{"norm_place": "pre", "norm_eps": 1e-06, "qk_norm": false, "attn_scale": 0.177, "extras": ["capped logits"], "init": "normal", "init_std_up": 0.0486, "init_std_down": 0.0486, "lr": 0.00594, "lr_head": 0.00963, "final_lr_fraction": 0.0, "seq_len": 384, "doc_mask": true, "train_tokens": 256700000, "dataset": "wikipedia_en"}
Each number is 128 + 32 x the weight over its row's rms, rounded and kept within 0 to 255. Layers, rows and columns count from 0. The size above them is the row's rms in percent of the matrix's.

# layer 4 MLP up, 768x192, rms 0.0486, rows 394-425, columns 144-191
size [101 119  98  95  93 104  99  94 100 113 111  97  97  95 102  98 104 103  99 107  98  95  97  95  98 102 106 105 104 103  96  94]
[[118 137 144 157 172 156 170  87 144 141 159  97 110 116  95 130 157 160 134 185 207 134 136 145 139 159 148  99 174 127  73 100 141 168 102 144 159 109 121 113 130 141 136 178 141  81 152 150]
 [ 88 180 138  92 187 159 113 127 181 154 140 184  83 112 142 113 136 101 124 166 121 145 166 112 175  97 117  48 114  76 136 128 143 213 172  65 151 160 120  77 175 179 145 128 112 159  97 148]
 [ 62 118 126 120 101  80  77  71  93 160 132 146 161 114  86 143  77  95 177 123 184 116  82  84 140 119 103  85 120 146 129  96 111 145 136 160 111 182 154 131 170 180 113 155 155 126 113 116]
 [120 169 132 112 109 132 108 144 125 144 146 125 145 102  96  79 145 149  87 190  69 150 165 144 177 118 147 128 154 113  94 148 150 169  98 132 144 132 105  64 143 158 126 130  99 141 176 125]
 [190 107 103 102 114 106 156 118 128 127 123 138  97 161 114 225 109 144  82 152 132 122 109 132 104 159 120 148  72  51 141 105  97 200 116 133 156 131 131 186 149 163 126  66  69 164  72  86]
 [114 106 122 113 146 118 155  70  73 104  71 116  95 118 110 122 119 104 132 133 126 140 195 114 146 127  87 150  98 173 150 167 206 109 115 110 143 162 166 130 125  95 147 109 144 134 149  87]
 [118 136  96 189 104 165  98 129  68 169 121 143 156 152 122 166 155 132 177  77 162 183 120 120  88 163 142 132 121 127 118 100 127 100 129 141  83 149 140  92 163 145 144 159 161 149 175 173]
 [131 145  80 139 105 131  71  72 123  99 123  91 138 106  75  62  71 131 174  71 173 155 127 107 122 126 127 156  85 185 167 117  88 170  57  88 133  91 124 156 147 186 105 103 168  89 183 114]
 [151 155 128 159 144 168  99 136 135 103 118 151 122  97 137 141 196 122 107 125 135  94 137  80 146 151 119 107 120 167 113 235 103 137 172  79 105 127 110 142  79 119 134 168 159 177 191 118]
 [105 106 139  98 114 103 132 108 109 141 141  72 175 119  97 155 197 117 171 105 146 201 120  98 148 154 131 131 152 117 122 135 132 146 130 138 159 165 140 173 125 110 147 129 151 143 192 103]
 [125  57 135  84 178 107 115 164  98 132 103  84  93 143 125 128 182 137 107 141  66 135 131 194 135 107 104 145 125 130  86 174  67 173 128 115 102 130 107 115 156 103 156 194 141 156 128 111]
 [128  71 111 114 139 173  62 132 100 134 194 136 114  60 141 185 113 114 143 141 148  89 215  94 147 159 165 136 104 147 104 166 109  94  92 130 143 111 129 129 155 138 130 147 114  92 156 130]
 [ 90 115 149 172 148 121 114 120 131 112 119 107 122 138 139 131 140 141 159 115 135 161 168 113 122 198 178 122 123  99 146 152 146 126 167 129 158  91 124 137  99 160 114 161 143 142 204  94]
 [138 102 189 161 125 154 136  86 123 174  83 154 161 108 127 130 139 134 101 200 139  83 122  88  57  84 144 133 121  99 162 112 109  91 119 173  95 141 122  56  82  94 119 125 167 186 146  90]
 [ 96 123 139 112 109 154 178 110 130  95  82  98 137 112  89 126  99  79 130 133 107 130 106 108 145  98 123 147  82 209 114 141 152 164  72 129 120 123 110 100 179 144 102 147 120 182  97 142]
 [127 101 177 116 113  73 145 143 107 174 118 162 174 107 128 108  96 119  95  97 130 161 147 152  99 128 113 139 112 137 159 149 167 113 193 139 115 180 169 102 109 144 140  95  66 113 102 140]
 [107  98 186 154 153 132 126  70 122 104 128 112 152 132 109  88 147 117 151 107 206  94 110  90 149 127 110 117 113 143 164  92 110 141 155  88 170 146 116 117 106 113 141 141 173  65 147  85]
 [152  88  87 101 131 123 155 150  78  81  88 115 149 118 102 141 136 127 122 145 121 124 158 125  90 116  86 136 160 142 157 124 149 169  96  93 112 103  90 170 115  60 120  90  62 107 125  90]
 [136  90 152 143 136 137  87 131 128 160 156 195 143 180  93 104 152  97 166  85 163 156 101 129  79 100 104 131 113 190  88 110 124 125 153  85 125 119 169  57 150 140 155 113 168 125 130 124]
 [163 114  92  78 132 175 158  95 150 166  92 160 113 131 119 113 146 129  87  89 120 135 136 127 127  81  96 166  89  98 144 143 130 179  79 134 156 150 148 133 192 155 127 127 196 137  71 114]
 [172 187 115 146 118  98 135 118 126 131 125 116  62 165  95 135 176 155  40 140 166 107 129 133  78 131 113 124 124 137 154 116 139  94 141 126 110 168 156 106 182 114  85 123 161 135 123 197]
 [106 160 115  98 139 149  79 122 113 109 114  94 110 113 120 110 108 123 120 105 156  95 146  96 150 144 107 144 132 127 158 180 119 134 126 160 124 159 137 101 230 164  70 204 185 117 151  81]
 [131 174 147 121 155 181 113 167 136  84 129 151 172 175  99 144 129  87 103 101  70 131 157 111 132 132  74 144 177 109 132  98 136 120 110 150 123 177  99 185 172 159 128 133 120 141 150  90]
 [166 158 123  69 140 114 114 130 117 137 105 122  74  93 100 120 143 100 126 125 116 172 143 204  87 142  73 110 116 113 128 139 151 119  99 155  90 141 150  51 107  66  99 197 107 109 171 100]
 [108 103 188 103 157 126  97 145 201 115 135 112 115 131 129 167 114  95 121 123 113 127  74 141 118 166  95 138 156 189 137  83  98  77 104 102  98 141 151 152 130  90 134  86 118  74 129  97]
 [112 139 181 103 121 136 121 148 120 102 184 131 141 131 140 211 155 117 102 158 110 105 101  75 181 129 108 140  90  94 146 140  90 117 119 105 145 125 175 134 148 111 126  69 118 190 180  83]
 [116 162 113 165 125 149 173  78 139  83 131  88 152 118 186 126 123  94  71  72 162 197 120 145 145 146  82 111 160 118 164 138 153  90 106  97 109 135 120 109  97  82 127 123 147 147 123 107]
 [135 125 125 152  99  74 125 153 127 109 131 145 158 131  99 150 169 115 209 137 150 120  59 103 139  76 141 148 104 126 168 136 133 170 163 133 176 168  59 127 101 171 130 139 136 115 123  46]
 [ 93 108 122 131 167 110 127 159 119 158 119 102 145 130 145 102 147  79 116 144 106  70  64 124  82 149 111 173 148 105  82 151 151 115 170 128 117  94  85 129 164 127 129 113 152  97 148  91]
 [146 114 116  83 126 116 149 128 161 130 130  52 135 109  79  91  95  88  99  87 106 124 172  71 145 174 130 146 154 142 112 179  98 146  99  94 163 179 146 121 103 128 156 112 181 170 141 134]
 [ 94 175 103  88 135 146 112  56 116 199 125 100 146 115  72 130 140 169 171 150 140 164 135 156 137  58 147 111 145 151 129 156 121 135 198 174 165 173  94  93  72 137 159 188 179  84 111  93]
 [129 114  67 186  82 136  92 162 150 148 165 126 165  92 106 112 113 181 106 130  91 163  72  56  89 120 129 133 119 175 114 179 112 153 155 120 132 107 139  83 115 111 145 135 142 132 110 101]]
# layer 4 MLP down (transposed), 768x192, rms 0.0486, rows 394-425, columns 144-191
size [102 100 101  99  94 105  99  96 102 100 109  97  96  93 101  94 107  91 102  98 103  84 100 104 101  97 101 102 105  90  96  99]
[[ 92  95 137 123 175 136 113 156  86 132  91 159 165 114  90 151 124 174 158 104  98 146  97  51 158 103 145 170 115 178  86 143  93 150 161  99 112  66 125 168 120 124 106 112 164 143 100  94]
 [137 110  89 127 135 131  57 105 111 124 101 155 128 144 104 100  99 101 123 166 124 121 122 114 126  92  79  95 135  52 112 112 224 120  77 139 112 105 105 128 191 106 160 164  94 126 191 165]
 [114 124 140 120 170 137 102 120 139  81 169 147 167 176  57 119 121  99 121 105 109 116 110 130 149 191 103 142  64 168  80 159 152 199 158 136 152 120 161 119 148  76 119 148 181 108 123 106]
 [148 121  99 111 178 113 136 138 150 134 163 135  76 154 122  99 128 125 157 169 156 179 166  97  77 163  79 166  88 136 142 137 131 132 106  83 108 145 205 210 140 164 123  96 169 169 141 148]
 [112  66 150 182 107 148 166  77 132 133  88 124 141  81  92 119 113  77 118  62  87 110 104  91 121 116 157 167 192 123 147 153 105  68  75 128 100 222 128  61  62 126 142 173 103 119 141 113]
 [122 160 115 161 119 114 156  20 104 126 152 191 130 151 158 114 135 144  89 137 135 154 156 165 112  89 125 139 107 161 160 166 157  79 151 142 121 209  81  96 178 143 137 124 161  74  96 110]
 [154 153 122 118 150 126 144 109 137 151 121 124  90 145 181 109 171 125  84 158 105 149 122 161 197 144  84 153 173 146 115 171 154 127 163  21 140 132  92  99 122  93 115  86 104 145  76  68]
 [148 108 160 137 123 134 104 111 185 152 140 137 181 123 124 122 136 166 110  75 111  83 124 161 102 157 136 150 171 112 160 147 115  99 131  70 139 140 115  64 127  83  95  97 151 121 162 193]
 [ 75 113  95 177 211 154 158 159 113 103  66 154 128 124  99 113 131 157 152  59 172 180 116 125 131  69  87  92  57 121  89 138  43  59 165 121  88  99 141 146 180 132 133 163 109 164 114  71]
 [153  48 149 117 139 140 111 105 128 147 157 175 102 150  74 119 126 110 143 209 144 101 105 147 144 142 155 130 150 131 116 109 179 176 218 118 109 106 171 146 133  92  97 105 121 109 130  81]
 [223 123 140 134 110 180 147 120 125 206 132 123 158 142 169 109 129 198 155 141 135 131 139 128 117 115 159 174 109 100 139  69 150 105 183 178 125 114 130 157 130 113 130 144 118 131 181 133]
 [159 176  88  83 139 153 119 103 122 144 126 119  85 172  92 122 109 130 111 132  89 194 179 194 140  70  88 192 118  94 133  47 189 128 105 113 162  78 124  89 140 170 156 144 141 178 199 116]
 [ 70  81 108 135  90 138 101 158 160 170 135  98 162 144 129 157 154 147 146 125 114 195 144 189 158 146 127 161 126 164 147 117  92  70 194 124 103 141 113 148 133 117 114 125 122 134 144 143]
 [137 141 123 158 109 132  75 158 158  76 145 160 167 160 119  89 130  95 172 103  82 129 130 102 135 156 164 110  96 142 125  71 142 102 144 150 151 118 106 154 202 141  86 161 128 118  60 147]
 [130 101 120 122 164 139 120 128  95 127 165 168  87  71 133 104 112 123 128 152 152 119 182 140 119 139  86 150 153  83  94  91 101  95 166 145 163 123 164 177  77 150 133 159 129 163 129 152]
 [137  47  89 125 106 218 157  96  60 180 135  79 144 110 119 126 122 108 169  93 103 120  77 122 100 139 145 162  99 123 114 133  98 133 117 211 170  96 131  83 101 135 131 149 125 145 154 169]
 [150  94 137  84 153 105 185 127 154 135 146  93  85 112 175 132 132  80 175 119 143 216 167 134 122 106 105 145 139 141 130 163  76 182 135 112  72  87  78  76  91 172 105  76 191 170 118 161]
 [ 98 104 173 131  99 117 180 125 143 141 134 111 133  96 113 140 132 127 189 143 147  88 106 160 152 141 158 122 166 102  86  77 160 177 114 151  91 144  77 101 182 120  79 216 177 111 121 117]
 [155 152 119  74 127 148 123 119 156 122 139 130  95 176 108 142  57 187 130 175 118 118  89 108 113 136 157 136 156  76 145 142 103 109 138 106 126 158 152 144  55 110 157  99 136 137 139 165]
 [195 145 185 124 112 170 125  86 168 111  90 101 111 139 144  82 126 136 110 152 115 147 140  56 130 130 128 153  57  95 113 126 144 138 133   6 115  95 146 113  61 131 112 145 107  87 144 116]
 [143 118 111 104 116 138 148  59  53 178 135 129  92 106 125 129 142 121 106 111 102  66 131 122 136  97 132  99  83 118  94 132 171 132  90 108 107 106 155 133 161 148 136 147 114 131 154  82]
 [146 108 121 141  73  39 146 124 116 172 147 117 127 121 166 102 101 153 112 126 118 147 123 105 128 112 150 110 130  95 100 120 134 133  97  72  76 126 162 158  90  80 155 101 116 124 165 217]
 [139 127 165 148  44  74 166 170 133  77  73 118 143 114 155 148 169 116  98 133 142 125 122  84 136 105 149 155 177 155 164 123  93 146 111 124 124 123 195  75 107 108 129 159 113 152  79 137]
 [ 68 131 120 161 133 146 152 123  95 151 118 134 180 159 159 132 136 165 156  81 123 125  76 108 161 172 177 121  99 136 117 120 114 143 196 141 170 148 103 127  92 152 113 142 157 138 176  60]
 [111 140 103 151  95 158 167 101 118  99 139  99 112  89 168 135  78 156 115  86 169  99 137 160  91 159 106  93 155 101 101  87  93 136 101  93 184 126 178 136 155 116 171  99  80 213 120  87]
 [ 97 137  99 149 162 118 142 108  99 115  90 162  97  82 172 125 130  95 103 184 131 114  79 193  56 176 159 121 113  58 112 123 104 154 150 138 102 133  96  95 155 142 159 166 127 136 164 116]
 [105  79 153 127 176  99 161 164  76 136  73 174  96 134  93  69 103 173 119 112 112  83 156 115  75 115  96 124 137 132  77 134 154 111 119 150 125 133 139 183 162 124 114 166 166 153  76 152]
 [ 87 150 105 127 132 113 115 109 160 134 106 150  97 139 186  56 155 121 113 190 163 126 138  74 102 155 127 157  84 132 166 148 121 146 103 144 104 100 116  84 159 170 156 153 153 120 131 160]
 [150 151 118 112 131 156 138 125  62 126 168 113  96 111 109  97 145 119  48 216 101 138 102 115 150 113 110 152 103 149 165 122 172 143  61 102 101 155 101 106 134 110 131  71 136 141 121 127]
 [112 168 114 101 145 117  82  36 155 152 136 165  83 217 109 159  99 139 115 119  76 113 157 156 133 157  86  90 179 138  75 116 148 122 127  64 135 120 118  48 113  73 114 130 131 111 142 197]
 [153 103 107 105  92 105 161 146 177  50 116 173  92 133  98 202 186 133 173 104 185 154 137 180  75 192  63 132 184  86 156  85  54 160  95 136 125 177 147 122 183  64 149 161 118 145  93 148]
 [102  66 155 111  75 141  54 119  80  97 142 136 151 172 100 129 103 144 143 157 116  83 115 189 186 135 137 187 111  79 142  94 103 125 105 151  99 125 143 118 121 167 128 147 106 116 156 172]]